{
  "n_layer": 23,
  "d_model": 256,
  "n_head": 8,
  "n_kv_head": 4,
  "head_dim": 32,
  "d_mlp": 704,
  "vocab_size": 7443,
  "activation": "swiglu",
  "norm": "rmsnorm",
  "norm_place": "pre",
  "norm_eps": 1e-06,
  "positions": "rope",
  "rope_base": 10000.0,
  "rope_fraction": 1.0,
  "qk_norm": true,
  "attn_scale": 0.177,
  "bias": "none",
  "tie_embeddings": false,
  "parallel_block": false,
  "extras": ["capped logits"],
  "init": "uniform",
  "init_std_qkv": 0.0375,
  "init_std_o": 0.0,
  "init_std_up": 0.0375,
  "init_std_down": 0.0,
  "optimizer": "adam_atan2",
  "lr": 0.00146,
  "lr_mult_qkv": 0.4,
  "beta1": 0.9,
  "beta2": 0.95,
  "lr_head": 0.00519,
  "grad_clip": 0.5,
  "warmup_steps": 502,
  "schedule": "wsd",
  "decay_fraction": 1.0,
  "decay_shape": "linear",
  "final_lr_fraction": 0.0,
  "batch_tokens": 32768,
  "seq_len": 1024,
  "doc_mask": true,
  "train_tokens": 325700000,
  "steps": 9940,
  "dataset": "wikipedia_en"
}
Each number is 128 + 32 x the weight over the matrix's rms, rounded and kept within 0 to 255. Layers, rows and columns count from 0. Numbers have three digits each.

# layer 19 MLP down (transposed), 704x256, rms 0.0655, rows 656-692, columns 128-255
085186140110110113140161110094091074143137094123104163148180122152119062139195133113171120153112096115179141142098180127203115135129120152116143119152128134153183106085147134173118151110138130109184165100093136127121162115127096165117087090150115103114098097176112161096134161165146111101123136126166152147078102156160148122073128147171108139099115135111082153171152162116189144102108
116073148147137123122140151119174132119163078171126125158141127070160160136137082105111183148133104090154133158162117153138074121121168130046134162164111178161105173139088132141096075106167205126132110175138108149159116136115092126090111088127099168108156122138152074115101120140111067165177115111089089113135204169095115152098136137100116096115104139106084180165091082100113147169065
136143180141151105107079105061135067112139127100122110140115118108111137129156143152096135121113147148140113125120130149112106106095061131138147088076171116100136188136149108182114089157094193096125141091156153095168143137173100149158128109189107083140182164147102161120126111103110129162115144139161154174091031124182157090150147134148135096106164118124169154147164092130109157102171
097033079093093097198136152164187156115129152103113142088125121166094118185129199072121223087134095076043146043110159096143117137146187168088134104089133068092153110145124137182142146112075226203020125153100033079113133091161088095088150124166177148083081109111162142127099134133183157136093133112154114134131167177116118120116130153115148138095119127124127150146103173131192177127091
060135138088129105144092128150179139096097178110109140146110143115080097168153136102114140110074132140141151137106097092095093147113180141123123198113157143153114138163117133136182082117159218143151128107134116137183149106137106119102077083216146140035157141091123090113082110131132196157135076106119141140119116150115127149177124143110150110097141102113115113103127165094117108104097
124115162187171156135116117172158124126138122119139133150060150140141117135152135135101145162087179126125165136141156092073133082109093162152131157101144095142116162144146113220130092084106141119138130125113005129158170097135164113154109103195133122135109077115134129108131121184148171116109148131109131107144124157149118154109170179138190119169145132097065114120119111161102110134082
121181166165153122073095126119132128151125112100204140095205092103082134136152156125150034112125165139141106089107126116137115191158137131093181140129115064114149102151153126078142197090132083047068141109136102119120197111157114173115128119203116099113195127173158131113102119096138145099165131127130055189112135147100198134219201120152146107102111138149121200146127186107140073205104
112093080121172124158150076129085146176121128063157107107160095132165152074150152150186164130125134125054108158092125092140106158117086132047146177179131132143086053089114107158095105131114061122078106069188180167133168097076173158110143153163163120114141101113094157132063112090147140128141144156047125120141122060127147128155150058163192093144091093134114146086090127148088139068138
125099085110182125136103117178161093086133182136135116170121144136137096166151146158125193125148109134035082161121133134120064095131109095146110075137158156086109100149100122127157135179134124160134148152125101072152146100147130181089112140117120088076130137227188092148131098100097123120104164148144142152095126110094112116138144124110170121069145111101123201152188090126150192170168
109140136121106140105114125120090146157129113149101141117131078089108100150110100165094066160102118123134091129155132164134111154110054072152162147126142123132152139118144159124142109064147035138096119141174130150130163181169133132093126074127124141173130118136111085131171131126107125102189159080148146160153124139121103177129113132106139117133104112159158149180118155144167116102095
205137160126126146153097141171115158219128121192138182122138165061115134121063163153149078114163166139119117141146110144127121130045083155138150126160182131178123141089094096131053181086101165133135086174086115120128121151170110137127137161090108113132224141158111109174139091111150124116146158147148105129140092121083103129113098083125146087137151129108159138149123100126122079158149
115063149126126137131094146187101150127114135082105126179142192211128089157124113108124081178109109161114107130155107112074105151183067172096200122144093140129146126136140078145157120083169132134149162096164107066174110160075090113158035175080133148090155094151131113108106164094113136132108180152078129149128154128127111158175193137096119119098214114104131138136138129130132188090124
139133069145157141162191137154106103112070117119163053129156161125175122121127094139190186090070148141107164116124132094129142080186091200140131080168173093134153141103131133120149090132131133168028168119127106167148066101178076081123088106141118125094153097098144071150164141118137158106192144135076155126127148172119144125096129152146181159105133138132087125132090175105147113163165
165096139112137167097132125130149098143050136133148148102156096113148149047141093126140160147122119153097100124104135136100087128113160061077137108136150066164137127150133120144107126102104150105129161176144114155056108150110147031127158153095152179094125148112137077082107136151103140083088110105116145163133089090153112092124099141140102138153096131127159113105145148173143128151115
130101046076099167131138103110151136169082134112139082157170078168153134164114137129127123173126122182153111087151135108117104138148142197139224191132175124134176128134113124105118125156155174100052146134120151170090124060136080126125145116156062203107111162146178093114196148200112200188121111138144113157075151105123104167104131103088077114062035169143094127089082131040126176226096
146153161149158126209106084112141141171176093113164124170094178136176110141141108116114137131136132130193131103126131143122101103122144201109115057083076045094118131150118163093080131154175168152140103083137132132130122105136106078176129164151187160109112186113070120049150079112203116115131164105182154167186098173117135118117092192088200153135123142131196144132124122115128134126097
176142105084089164099133089203139128154109130091133105157142119151180118126136160080126138071117112067075126079173159172118118150081120115174119114121108121109107128144128119164089117077094217119107125127123064170139125135175147181120150162120152158105195110146139182107170127112142175124063129132100149124151092152110085129076160131118100158123148153074157137143148104184119106128074
190085135101115122134148129114133166132083104140105131077080160183139118106154129178143122121099130117194137212101119145052104163084102161148144095105136145063103127112179118124150171090149163093118162137073127165098167091140139142140131153082078092097130164147189107080133133062151080097137127124096080138104125130106109092155059157130094122146108114126185096170118145160151156056104
097108137147094162069125145119203169127155105147074119040139071080124136139138162128107090151146122153115112119200112119127096139099145111230221080141113144130170156090121165142168138138104090107146125077124090120154141121143158138090131121136166118175172143140031099146115120109119111153145169149159163157083155133170166136107085120085161133133169177121090145122106160183105142096117
144126198084126139153147185075168173102125191193125110074128113111148130130146207132188186085116063177108167216084128157075106089097202091154084176148157103167161124112155139154211096187111185095082139090125103126173162117103074124131162078188098170095183073137186182133134168172080140105155129094114110123152159123097164133129155180135040184113142120105126140133124149157108116086139
076160158079164117130094108091120128185087081117135074127144179095086216149149110088157080100116094103128168143186082131074170095149121098116139180066068095120112078118219168080128096189178150084182195074110116121127186137124126160087141150140189089135163113122136088102103128150150098125155104059078069113135099165048156103060115131081161136138203134102096144145108169155178130161163
119122116086100103133145115148178126132164153098107147108165126148170112132154170102175119108136122109153140098116114180122160147157204172169110103077120079034085169063114117154160108106130212151107071135121174123181104123116121143191116107150055140176116128095165119090139103077149147152183140098118120146088117145159177115127081188153112096069139103168116135171176140083148067078119
123098115099098123158160150217163130131120115165153178095107117119115137106109120079135140038113108090166140123107103109096164125194136076098119152102193150108153152138110136123136143178135135135119126069142128141114127167171146153109178090135126132098192110161129082140104117108131099160151179062148159118174135132100122108163083185177067127089130110123139171070127192149154091199104
186155162158098123100075134138096084113115146096161054110130084096088141080174170113138105150135170186096161175103119169115107135146108086056130166109115167184137138079191090138115086146113022155124161131122112123129150141074109100102153073113104121108119120123142135161084126153067108127146135183133170173134127096187162129135144109166121107097146148123109145196164087165167172125155
103104127038106104100106144131127120104164110077144143093175147183144123166114113109151200075111122121180128135165141100083140101124119149116092092120127099109115116125124176073149150126131037164131157086144142137077098152116082193091110092121147118108116149108096125074139112158112142168126148096099123099173041116074178107209091152113151124117136141150155046157200095156165114093166
125160074138080140135172104165167154142150131124089127112154115103120148092166184117097134104119097134132144076082122161088133121172158122149108107193111121166140128155122114095131064071138007113111110113142160133164056149149158151066135098095164106088138173182089121112087111105110184091125094139161168152138128129147117164123131089123066091127168072108156094129162171070112099017151
100100141115114122144076135127056068092105076137169108104149106068129100138163121095100142154167101124152139123189161137056141092169120133133159154135111092082202138123023131176130060045137075121129157123102129108156070162150135101123087104144112158123121134130117100098089102083106109136154077102086132121183091156110117128165082208098159139125129094115164155135138112153110144115110
058084094147183151142141171164095125080166102188159157068166117197106084195154086070154137140137103148125112163117105127099166098142135153107068125152141118118103155096179111085179103059150159127103146065201119140111144128096101079145179096139089126155081079147078128131091110135115223203121105132123130098092106139126163092104098132114165085114130126114115098118038090149085169157140
159107146157087145204102085086173151155156196126103038124105109104157111130117125185097126079133107125131120137112133092124138149099189141042092156150113133083141097160141139138157100130183159148163147162144159166092083082096143209096050121097162110136101143167087165146187143091074099098125100139178117147084122193133125145128143114127139137115045124140112122156145153106124098102143
160138148093135135090099162152122139174108131133179098131218128136136146102083076184117106128131144127149142119113093110138134167160166123124136073137117118120125105111116149109167158180105140149139148099115123160127089086184094096187106133121059141163142144196179160141124104082124127153117105151136117200072122112130167109136113163145126109115110117125086124109107148198181152164157
109150080134131093142115110087134143094134105133130162192142111149126104056117112067116162159165170098153071132077132139037175157171121109182168169077145109183137160162163149046159090114117211160099096156166133108116121150092102183150122118117157142081113193096145083140173166090135151172081154127122150080075164121177142099084115059117128105081125190170154157113112125118094093181101
141100118129177126102147135145061130096174136146135145150107104146102161161170118152110170147135172092125111164103133105169115121194111149103062138150104108147141148102117104133141100141128144133165144125121119097164122103120091137154130158151143093102108133150171151125115129117125153072144122138171137162159094134138158132124156197076131104089077119108101135146162130101122035165127
127102107103197076156158133170140089135108135182102145098092083120099129142141141125130088167103117070051111137120102172119126100188136100179137075146083118141061175105156145024167126090135184152092219182143126099120147073125128095109167099173125095125125132088098138091115156128076156099122092155064123131092106131135079115149064106125158113095175096154135148137153125141143139127121
164141137067118136117139158151167105171185161109149142139125117084122146135144148141168117166090131074119152147113146130132203109138091120105119087119097136156109106163129114125118147096116120095109161094096115141121150110127115110107131167085148116133124137067111166090053170075097069152099127146168096136153160182154143095135085065152164165122134129142119159151122087149142112091139
179104177125090129125126137074149147145117147135127124084149121069128137142099132147130118129106130168122149142201102157125061102144118102089055074095188092118072069168153100168124121115133031139113154151108167049116121111149158092097148118080142126143138150151151041143153099147122132142160073122091100177169137140133182101120123113144126167080119101109138101136156099101133116109104
206130201113170124151091179167130138064142133053137148156136110177119088157117127085116123123137226102168082118184116100130139157104108105154170141135126147131139126156085099155057151140124118174096070105160151135103123134148137118199132105086207138131155206180086134130215062055147114163168107200145140094058050105175103167153145082140091102097132071145160148150152130074137100126135
156183138141151084126136128119169159132128071153118130139140100123137093171127181165134174117096116135145177121168150151115097127164146223126122107178087116143169129126141127125090089110147179122111110094126133125100122091091095123148120126124128132153123121067128119134144167117097092084107181184119162047122163191141180095120205218054135125174184123124068101125087160103140058178188
# layer 19 MLP gate, 704x256, rms 0.0753, rows 657-692, columns 128-255
148147091168161132143165115160141116139108139089150109150150185148129168136134157102034159139155131166077111134105098143144113110103086140184152122187141048101095148086104136146083140064139089130153135086130128135170104135117146065072117173094128120146160091183082134082146103170140183109073100113151174160069169086187142147155117195143116102154093106093134125130148137132127114154161
096144144128143106143103150120103190194115160142061046184172163155158077104136162108137077140187151098104156136080089141168176150139107112127099198106148104158097093150134179181187109122116121088089147114105089160172090132111112077079132121065145173100078099191097147130095072162137131111147112147154114066176158130147094182083142112099056133185103144153121055089120147170114090146111
112160102166134102129091122114047071176094079163153100071088128106174133091126108166156134098120187156162106181154093179119121107100142098166104117127127108182123191124086107156116085136073084154132124112081144145131163099083165142168099127149129147160174140124162084088116133152104146170134091154068178106158122112151118084129053228088129123120115160138112118158150125120101163144145
111129140176102077127160110123147126122104138158148158094158154173138094133098143132105119155114124135091168153125137088150146148177153145177142119125125151162121120134162119036119108170123124114132086100138096122139097146158108127085093151133125112127129153138169129107098160182149103124086113157135134160110093112113144111101105133117081124102097118128121152095136158105108106120078
105106146151120126096104100145161138130124133130157143083093120108107113144113150080138178155098176108127098128134133122113132119130112135124107123112113058127107121161200123149140084126093094113160129135097084128090149178124144138162109105147097138071113057141172106090099147171110152158156134134115121092183086138136139150128096187124165139139111128110131115146138145159152130097116
132165121193196127047068128136160111149132119165165179039208085067095104170114194100149045126149188135143141163169145062098090165162103158047136173118081073090119103129155117094088128130129100051113164159149132091126217125163147189118135142193106147164133165056185072129094148089159154087149064094138084124118128135127102104164167187120163117172079136118132192206124164096172041226072
118134103151074091168093197112084086106086075133122164107108119113119120131156067145024135134115082131119104136169132091110180159117184115108132183124185090075156155128106200098122091122113127165173162158133113121155116128100182143168101153134110141057080090109118096125172180104138115139117132116108187179123060158101155139113125163088146157193104176206111149160113122092137126154122
122120120132133100122133140112138132125047109094149075100168151127073178071140167157124111144136103125132140143167161147153104168133143129140154149170141083090090123113151190101133153120129154115130167091143157105147098114105156084166140064173077107179150139118142152147112123180157118172097107052183129154124147114131114147076106146128132111165129117105099156127076135108179180056163
159149159119088086118170093095145087099129103104132078121143133173174119117102156098117098140118175132143142159125119105139158114146199153158121183105143139130104113070104101084133085134130128122158096147134105156084140085139110119106119153136105143167141143114079157152164113095124122146078155133119121156165143125140119139160129139132127155080153139118097135076129098104150127138175
132157166165101120175134166050115184112124164189133120151135083173133135137114111120138158091098130147145141123134083167144143144117097096062124109089144145127074147142122134060088133137103097136141159058139109151135115183095150142156116146135114105171099125095145122136094179134104145130130142109108138054110120179111129070097142193114155125097129135092122103122141108110093103088154
178099129100136124124116149181172124115126090139081103205155116177128140155116073133080140094158157141071094081140103114123159122149193131165155128149105162123125086112106166115048153157159108191097148135122082116164165166106106090120097055115145125053070118190114150084126131130130109114173108098092152096141085127213153181181182155132129119175190091150136108182157111107149097086140
179051127114149113078096161106143194097139159132149135094132127166116137135127100095097117161193134074089193123155047133156141145147195117110070196110156159042110152086163118142155163139121072159110137119129106157092161074093075130115164178085161094088148158189150102114114151118086092098123171158124078125088103103100181089186134093074105078126123129212133108109124164183169097173145
105122109110138095157138132140120143123173105121038138151114110123171094132076191174163101128109115128206143119144116106205129091112090163156142088100151159095156125147130100134093135185192128173125118119139149138144172065157117148128129104146158123170121132143071129190124184119153115197136166119114154124141132200109132160135162134144147116157140177089130183149115095096137090135133
142140174102123146113103063155071160140137089143054085129116161108096146152171098130164187148173146130137123065158198117155142176164077129108107086132097164135154132202170157130119161109088111169160147089126098075145135147098122176128068142134053191103126177093111136164140158116115176083173125152109172096161114131166119087129102121152110089143160131106153162157131099093142075112166
141164097108124127208064193067182120132176126137151097114144132158115082131100163133137125085083124064105124108148156135124207165111146136116089060197104117148102173132106102077061143097112159093125122146161089114133075133130124152178181144147164139110079130156087102103129109159198136076205140150110147112161064153132134126199189181088119153152106131146141109110132103119134125104111
118078142122100127085091116149112088124130152113137095108140168106129160165062133140096131086138130191126136123117114124135149139128204170163128169158119161140166140131083081103095121128130094182099059114109134156127144186155094122171153105113128152107087102101136097173137238071103076075158136084117168109096099166122051065137135152083131157067174102154178163120155093146079125126154
164101147157139122130160122120111120167085099099165142117159154148139127089180106142065142129151153145135174109119103136092105104171052173189166151170136118117094116134119185152153109144120131178139174093168110128144068099110123146111151131139132096095194123161159157102120084133079205149081176095121118169095108111203080127118111115123111152164119098120193140141109129114160181151156
083157169194145114099102109129106093130127133153131098078165089094130135121116168158138113107102126133110146145094136110109156189114126166169144150108119093133176087139072163152116151128073125113105098126173075108140141181148164148139092111111080161113121062084151105099103070091119152126136107101195187181152142130150080086077123134137119127105171093144157149084131097106108132153117
180118157230146139163098144146108154153089137102182179097118128236176075176164089142086152136113143047102078119123110132127067076158164176140094099104130175099131153187125150090145138110124105142148102110116108146129077112121148139135164098149100156069165152193155081179135151116056198131113089094110111091157113155116107166175150169133111202147139129155143044138105152107135139111150
091120145114063130105086219142148201101159114172059098156159175118144072181095131116131104188136185163140149115192105126109151127163112142085093148109156163104148135200147153183170104167139123119098094149104134144093120103129124129148154075186111187124122121148130079123120113107138095172162122118092164115139115157138078116084207143093071167179144184143132119121117089101107138162077
114141223088098113096174134103121088152176109150075136152137152185126148121155172125152147169167168074117171152121105081062140138112136166088128128125085110118130108147170107161087134172148133157099105176144131079210113138144103084113124094156101144160089158135092155158124161100175120177105143146136154132127174148105158163083107154076093171152153110155177107094105090047108119156168
087154166141103151071136101101073135133124097096094121099182090148090177149125162088127139151121201121191146119123147113145099110158149209105114103121077115102120091077195114166119138098115158152149086191075069061164115139111140082154093167189106191170098065110158189091109098109110152116105072130131089088098139194095145104117064147123110141128115132140191098129183065146113076055119
185147108129149148088110108143115076114178203130131089091135115088075093123168122128131188113110173144095122134123136116104087152109119130110130149133124155148144099078179128104095126195135152154121147154146107093136159089089128114054154068082125114147107176132147160140070152102120078131126091138129171162131162124179100157110119167148129087105120160134119146168161088173134151128159
127146109108083121116105200186123132180100139110143136115177104164131077137109145132127182076078119130100105155128164111097098101128161144143141148158118143075131125098136198202136153168082115167140154140122141173140049171138096108120103169128091142138128195133116135073130182157094158144115106131104173103173121137149137128119163186105125157131162128129178075119176135150171101126164
101086114133150155107103138123142072121053056108127175151109118078100109136178107144082141137134098128152113106188028117106155095101127189135099159081146117097125123118122190089110072113125148117165117045107057150112060174085166135145144175082131120115154120191126159113138177140104194102096079118108136143138087044166100115157109172159171135207121074121155073115090126080137136159153
137197170107170106132128133094111105119086119149162119148074125058110132089086104114119170112140137182124120120155057099116129038165123170116156106126173156083145156119124104152117090179113111128109109119143101074156127149107145029091129152090094129101105067145129144104103126147070134118128161081066096137128155105119134117194095216086104141116116102139168090117165093101173151130181
152122161121114120084161159101160111150080179165124097166098138108182137137119102180068184124131131120119139075177121128127162097136131194107051118124125149095126205117072125110138101107178062183194092051141073140085091071134168120088125116096133115161156123121143110168150114178140111062157213145089136084068194136138087093152119142094149080132131107125141097177159124177110064105080
140161100128136088182096135154068185108137087195094152154072134169135195154105132123090110141139120167188163077135151106099155145152085213116140159138083177174156103093128153154132134143168086129106134088146103153135077127168105093146089074143144163154162091117110114127166137128167126152147145103125148127135121142126176128138098145105162126102148171131130169139071177047173080134180
168088124061140098096203137132164078148148132134123125147158118155136122098181120134119094106102140093147143191181103136102138075129077171122114182161143162051135158111163127098066151178144117149160156125094109085155101094141112113147127129146095097100075155131176157158165100149157121146131076125121104132138144130176164141144124128106152086132136128138130069042117129163171137111113
118105110117121140169149148106100123165115061176106134132107077126101159174075064128163071124150152081150144118143146126169158108062110118149121127168139060147143089146152119106090144114149136188189134061159121086165117155102172107107154136120161156087159093145107088091106077141172160105183123080090152136114082174192096162130116151056137145155165109061132108115215081126147126145116
116171136122123110125144153109156077072114136129195122167137112105182105095164095118157135175124115148147116049149128136067085147101182115153146135086126139063106108127121131128106129177131084169117133069133153189068139155133146128100106127114148198150121057142117136042113147147106112192077088117111107083100112113093133142085089115153089176111147192156148147117108161127155125157082
088103087102113155150125079104121171098105123113149127063163123115127094104128150137135131123086160155131082146145110141150114127119110177087138104142154127153168131149108096161107108142101155138103073099144135129195134155180128114183112102125156105047149149098156150155157204096113126103114137106201190110073140155165111099104122128100170156190105139162159049113160128140166108158079
172158135144091101161104136143143124132123156120121091125115186158129123128171203188087134132172149118162156090125115166128089177135164155109140102095147139080130074145132131151104083117165101112104172106119149098123118178157175121096099161081121152169077065101156179123093060151129139127196211180081089098127119136125144158118126100149101140099109084116169135100122168146138159086163
126096153180122128224144104143111132120153054103155132082116137180088112169104145136077061146210102155171128119129182000174178080134144125161161142158098136169189115117092131126069094092137097166191135135063112202161100120135152128132102104134117086135116067124082111105106125121078122099101163137146128116088160129134087113128135185140109130120153108176120138127145132094112091093147
175122151133135097163109099069110156076098172070108129119127125127128120120112125107067111141074225147095119077158108106108147080206144170163081150177130141135123130106188088163095115173113124170165075132145150113133082123069126088198137167104172191120164209164150139135144101085085137125167132136093086103088091155164154138130173166122121113119090087143132131157128096137182189142200
172108179136120132109138127110126147113154128123150137082087083118084130129150110144174148109137131127173129195115134093113161150168140136117154122135098148108163145148191125167103152136143097159086088115137127179163152119119144109132159141203161129116153104152138136099024155138162107132125162126140088140142104131129122127169122114134155192136090101182068092114137109098154190160113
# layer 19 MLP up, 704x256, rms 0.0741, rows 657-692, columns 128-255
097129120108206144118123121153094157081136113080142150121139154158191124098153170141118150128107082112158135136136135183094095068139154127151141090149166122120171099137074124130104133121088112135113117080112139157121066181123104137120130096106165149100133177101132111124096107109152133130098169125078113144121091104138106111161146190202126142162164097135140159072146112152127141158191
178163130113135115137155067176166110184152118032172063133068098136157125082097095130147166108102163107090143154124153154117132108150167126127119144106137180170104159119159194099178126129132112113156163100088177139144089095095167097132139100076158165125112109090162162164092116131149155098141088138126085115117119096129103167091133117137087107128144100111158090162048170103106121154101
084071129177129146219174147167138139113163093138138153169109184132194079092167146076113160073155131177112151099163147120066127139169175118158147198195114167128178108166120098124128097109195114101106088083124172115102166092152118174142113104112139109115124084119126100095137156143102166173148138191127137059100115153035197084135160148092127173130178179176121110097174101162158179128112
154087144133138072137197099102137107136129090130124123124137081100117167129122105137137060148122120146113095056132092139129164122136093113140161103127073152148165151124113135115047188156078098149111156120167182095078121134097161175156153167089148134182063117120131129107116108164108138123131141076090125133141114123138096140155145100130083159128181164114116135089148061126101086132140
180126134164126111157236144078113076173130114132105110133129071147102100111144135172129143100102115166151189089133143124088144102109088143157105145180143151092112134138126094161084136139116133130138090092110084169113177142092145147102123145138136138115164132141109132115162095129113146112167157109124099121125194121152127095102114136109173101159157076098117117161205107153147112148154
103043146104088159123178121079142131079142155149070083167084175171140136112166123144138221139058140164117108121142162162135120153125146112142141124102131130117147101090141154084144091083149214178118124111070080133141117164097097110146086100086150085121111091126111152093157170173136130177102148177110152098133122128131152077110108094111160100098185129104155086154150079135081176000189
094093152123162147115128146146109173148124055125102169179141190149041136127126137155108141202140116154179109145149031084144111133101121136121081133071143118131149179150157138137147149095119146147133128092119157162171115174107090151152135091133169193086155127114148167091137079150164140083124114197074103197121138119121139110161144118066173108162135099114149176108203163119165150122176
121177165134107105123142055116145154128147200146130128101110130097180102176159102131075146132109154089168135163079141147128129095125158102073094160038134140182086134140140121116155137094140132122177067120038170182116128139138154140087065134144118131161138134134159110106091158140133167131100135169150167090136136161067188154113141155085147189170061169103126117135183140136124094146134
155178094116133110136151112148098132126141113132165143176136103160096130094171106126166157090116156149160138111094157108139141141109143125156113091125132130125176092144144141138146167124152111084137153100129105155178150164136115137148149101120144084093138121167151173137090139151116161146143134143123121104091101144089116076076168152147095148101085104088173188089106175154129126114155
079122133122203152143082095111130106134134138128179180125109117119116140149188058071122139182137156141112090103148166172124100091169130119073152156126083141120108118076134089146191209138113179137110090141128125105154142115055102094127131145183093106123135120105153092127141093173127127089158103155117110101123174113117136162149168090151107188092083167175129098100090132110123154145120
105160125192132170142158071134139112137105080148116100138084101094139128172131135198126117162081186141165129150073130171109090185133151139108114173084140160154141116104210124164136168113057165163186175138088095124114173105137144134111156146131111127194154148166180118097075108121142179131116118153151139145072197122214120089145158106147038167102156185130036166155127144128079102113080
109138124089111120167160048129111103180187133094154133165098133151114130128109105138142159192157123145216101118120110206118081094118089125163171131110054125129131155183157093119108138163202121108180103145142137118077128125137195096160095123178120105182093123114074129148117115099132149141150163113139174160112097141120116127085195180206118069105178137129149132155115072126107129121069
100106122151142169147088090179137160093152107035136147083119130188156079220088094211105102141136142116119139152129114126156123142133123097148100132053091161111084161131150138128114135147143167121092100111104118144184174042077159122103094146139143116159134121123108161155146090137182088175138106143119084088111084135058140114108118101106134147142126144122179134089147102143122115161147
147078121131169120125111113110061110145131092115047140128158139147067085159166074109160140136129150093185079201106166114107075184164140155078085102064141169121173121178123191176141163139128146148125174147145165126139072109177129151140117094138111166080134161101149165144115144165138103209134129178181073119136121117149183087124098130149092079089143169174081083130063153127161156174126
078142107151097152111148141153131152153104135120175107090097093136150086140150131178156086125092146098109182136131175099102158126128095124126124136128094118159133168082141136143104110119140140165149087078137067080147104152143083167145195143114136052148139129081119146112090082105154125080115060124128143119154120134151125113158094153150174101183106173152177121112102081087137079132168
135125155167089072065158150151209140134070160074082107145223183138133150096144113133105126124182092152118108100125129081116135131163131100099102161092145131114109039081077109197159087153158136144074129128123125185128120094123141075136133166105113121105115138154132155152116116116173151129103142148100089138124145118115102125162107183130103164109130156085125205162129096192135138129128
163057185128151178124196106169160089142135085086181110146139139129153100178150095206133101158150076154123147172180111144115109157126108165161204123099153114083114046165153172159153160112104164186149159108154118127131125140121141143102069136123147066173092135143157105100096165187131084169137133119151176127093093138191134144104073094140111132069116108184114114134109083083148116105180
096152105166111132186139142140216129156140137172113145119170137077126148124176122107110132102123094127109149142102103102141085095106079093171111157122127153139122184215200109134128163096168113116141109048077122080161216141176144143111109117140126093165148118136118115123132173137131082167147182137128123157122083177123164158115084128125050135153149185110121142151177102115107154118133
123172176132146120124145182145132135090179148135108081157087154136109077109137182145157088066091178126144179136099087108159109093214183121113123168161197129177153099087171139166138160157119170139151172165083141132138138181117170084115156145093071114134205149106101166149101060133157107077125116112131116161139113082151116116162120117191069119119101098158145124122140063191143170113136
128129161119102168124113163149193129131131087125110114169133204109120108177169087192073089118088063150150148140162077085097104134143082118113126187111066122071133102154136090146167124104089106087112064155094132097109176172074130146224144130157136067164150133221159142072155106134089150163158149117079130099133130146107205121132108111137186168074124162129154091117098090121112182145084
103104079159164126133166145112069132151153130130081158083152135096103111076119137116118118126150084102193141152142129096076122103109177114119121069106136124097084135155182097119123170125168132125150142139139163169166121102100084136165179147117051151088132119073125086114079126103171145114110139162224162148115157111166090135106081145116100169138115128202165133186119134100169089077169
142140168096141090154139149097147158184132149106155112175132093142076161103107170131146140105069114182156088151122148132144109121105117180139171150141069179146166193130152137107073158095125115099119160176102162121188145133103145212196102168130090093166131082120121168118138175146118116062136157150141151128088132135139120150118136131115167120126149133108052134149116117120122095059114
072121062115127120139147154140129139165146128144141136177121133116148150165124151136084146156136076090094094141148137126137199098081076161145167150142122125129074145181045146133139153101109087086134158138159132130108105117151077127153152167140151154157167088136119100109117098086215139158113136092075150092120081167114105122100093092105161145169129116163138166063160132073146104111148
135135149138162140142121134175144108161088156148128165081146085156164215176149092069098108077128104100183125063102115121139154148084147114178155169135099113165126129114128175131122193102153142077133141073131081177138133172163107099118161120103040053148103165140127120106140125149149084146110145085113155174089144166051098080141138129164133084126125146111138091098157158140067129147083
126162134154095147157165154129162081133134139124128131156091148129122138115199183151127176047138118148101148144101147124077154119088147186054167161180089091152111189134099118154118106097148066174106142120095159108109109134202112123105111104191136109080135125126182140112147112171079148081107197103085119113145212136141183094141097115098117106060189142100109096125174131137124086127086
131095152168073112136154126116082134086148119139138114088151154134209108134180171141135161120175144079107169151128222153107080156175182141162110170184099148114168155147116201154174122086115165129155111116152132113088191098162180191146169151172209177168151120111157079106071104137122128101136120136223148114121128120114123144100148093184173194135138157108102163125082123166108115109088
091129148136118162157111122123118178150124099139141120185118134132136196111035070100092129057152133186161151129133112135198225160117153192120081188110167129081136157117096100078141114073165091091170179143126151097093107093161151127052110190092143058200166095159121167093137130122156144132132160122138176157153147176062121170205144114159131122194121123178121086096097148150139186125106
121089123116128151076165102175108113110121139187148123126085110112143173120138182146125085110136127117111060153067086163100150131140075125061175082072160121142101091136122085135120087137116146109161039179161097154129152161121079126125177166054077151096100107165144132125119169060102199116157142140150109152142129101164082135089084122083131197122096097171141073175156118090136124101122
112113079151118134122188091145120121110187092130131146103147141127142123111150088140170103152133101137145162121167127094129094167149074106123121112152110098175109092086168128142102133096110122099134188114171095135141172161123154129167073124093150127138078169034105129126126158136124132097126106124116148181103106113093165101121066096145173128104124139103101121109193127050108130098118
112141094100120092119154071121097169117135061117130126164144040186137178123097046128118092132095201093148121103089149124102212156123141105169129111106119063172140128115137076125092105127170135194136056139156121116141105177149148136134182109121097173051107203156156076072152194114152191139116101128134182157130104120204133106097128130108081125149168109178132139174187147123081134165197
134112165140204121107110108152125177114094098139084152071139098127119196148114077156133150111107099149142095185090156116166107102158109190118099155141114126176174119086172051111095106111170137126137139186141133124102091092119122126152084092137124070120151170136103171157116174135135114087128173177121175185145081128161129134114176137107199135120076099071098118112059157117176094110107
145116163132119161128152114089094054122177088109123098138154182085170095069160145120153119141130084140130124132202180127136158137180180185139116107161146189097146085112146136158101220127140127149076109174113156082123141090131117145120124087100126093072116133154122201097110136097136126160114160150177101088101115138134117192093141154158122125179113087132152081106128168147111119167161
065162111099143091180083146081117120192087100102109113118129126145097133169152127139130169115112161113159098114151137187132125155161120137175102094106157127140133161108072137105090126156095120146099081126122158079107118154158137135164129143160140131089140129150090125146171135163100105126111191150136150124122121149116174031180105115160132162150035114116156129068149154147126211133178
121103167093118219122089134097132057083114100142094097140139087115140106121169095050133115078176147099114099100130142120166139099146156117115104133094101102112124155111128117118164150175143146128106075104045132063159143095137128147086105101130145094113138100069131197208156090117175116119156149165095153096122072163128150141129114110118152157062099133184142067045167138188106197151056
142141149133124083120157178063105132165105147099151139216104128169147143099157146174188076191168166171171092189135085086090169135146160108094200115175116150157101112099125154148119134107107127124181138107080113144105151120170132184145143159205175064129145143115153079110129115113204108052169136153194139122122053135035149129138103250108117193117158124171093136191117092118167131085126
136102125113209143126143101154100193132158146185115084118126122190121150165089135093116100129138158133110080114121152106135168149078127150141145119104146113104050100145123112137153146153135105114127115192117126076101174149081132147094151057099120165093123081120147089100114135144179130106087117078127082150154162075124137098074122107122144119110167157111201143129142137178088109115048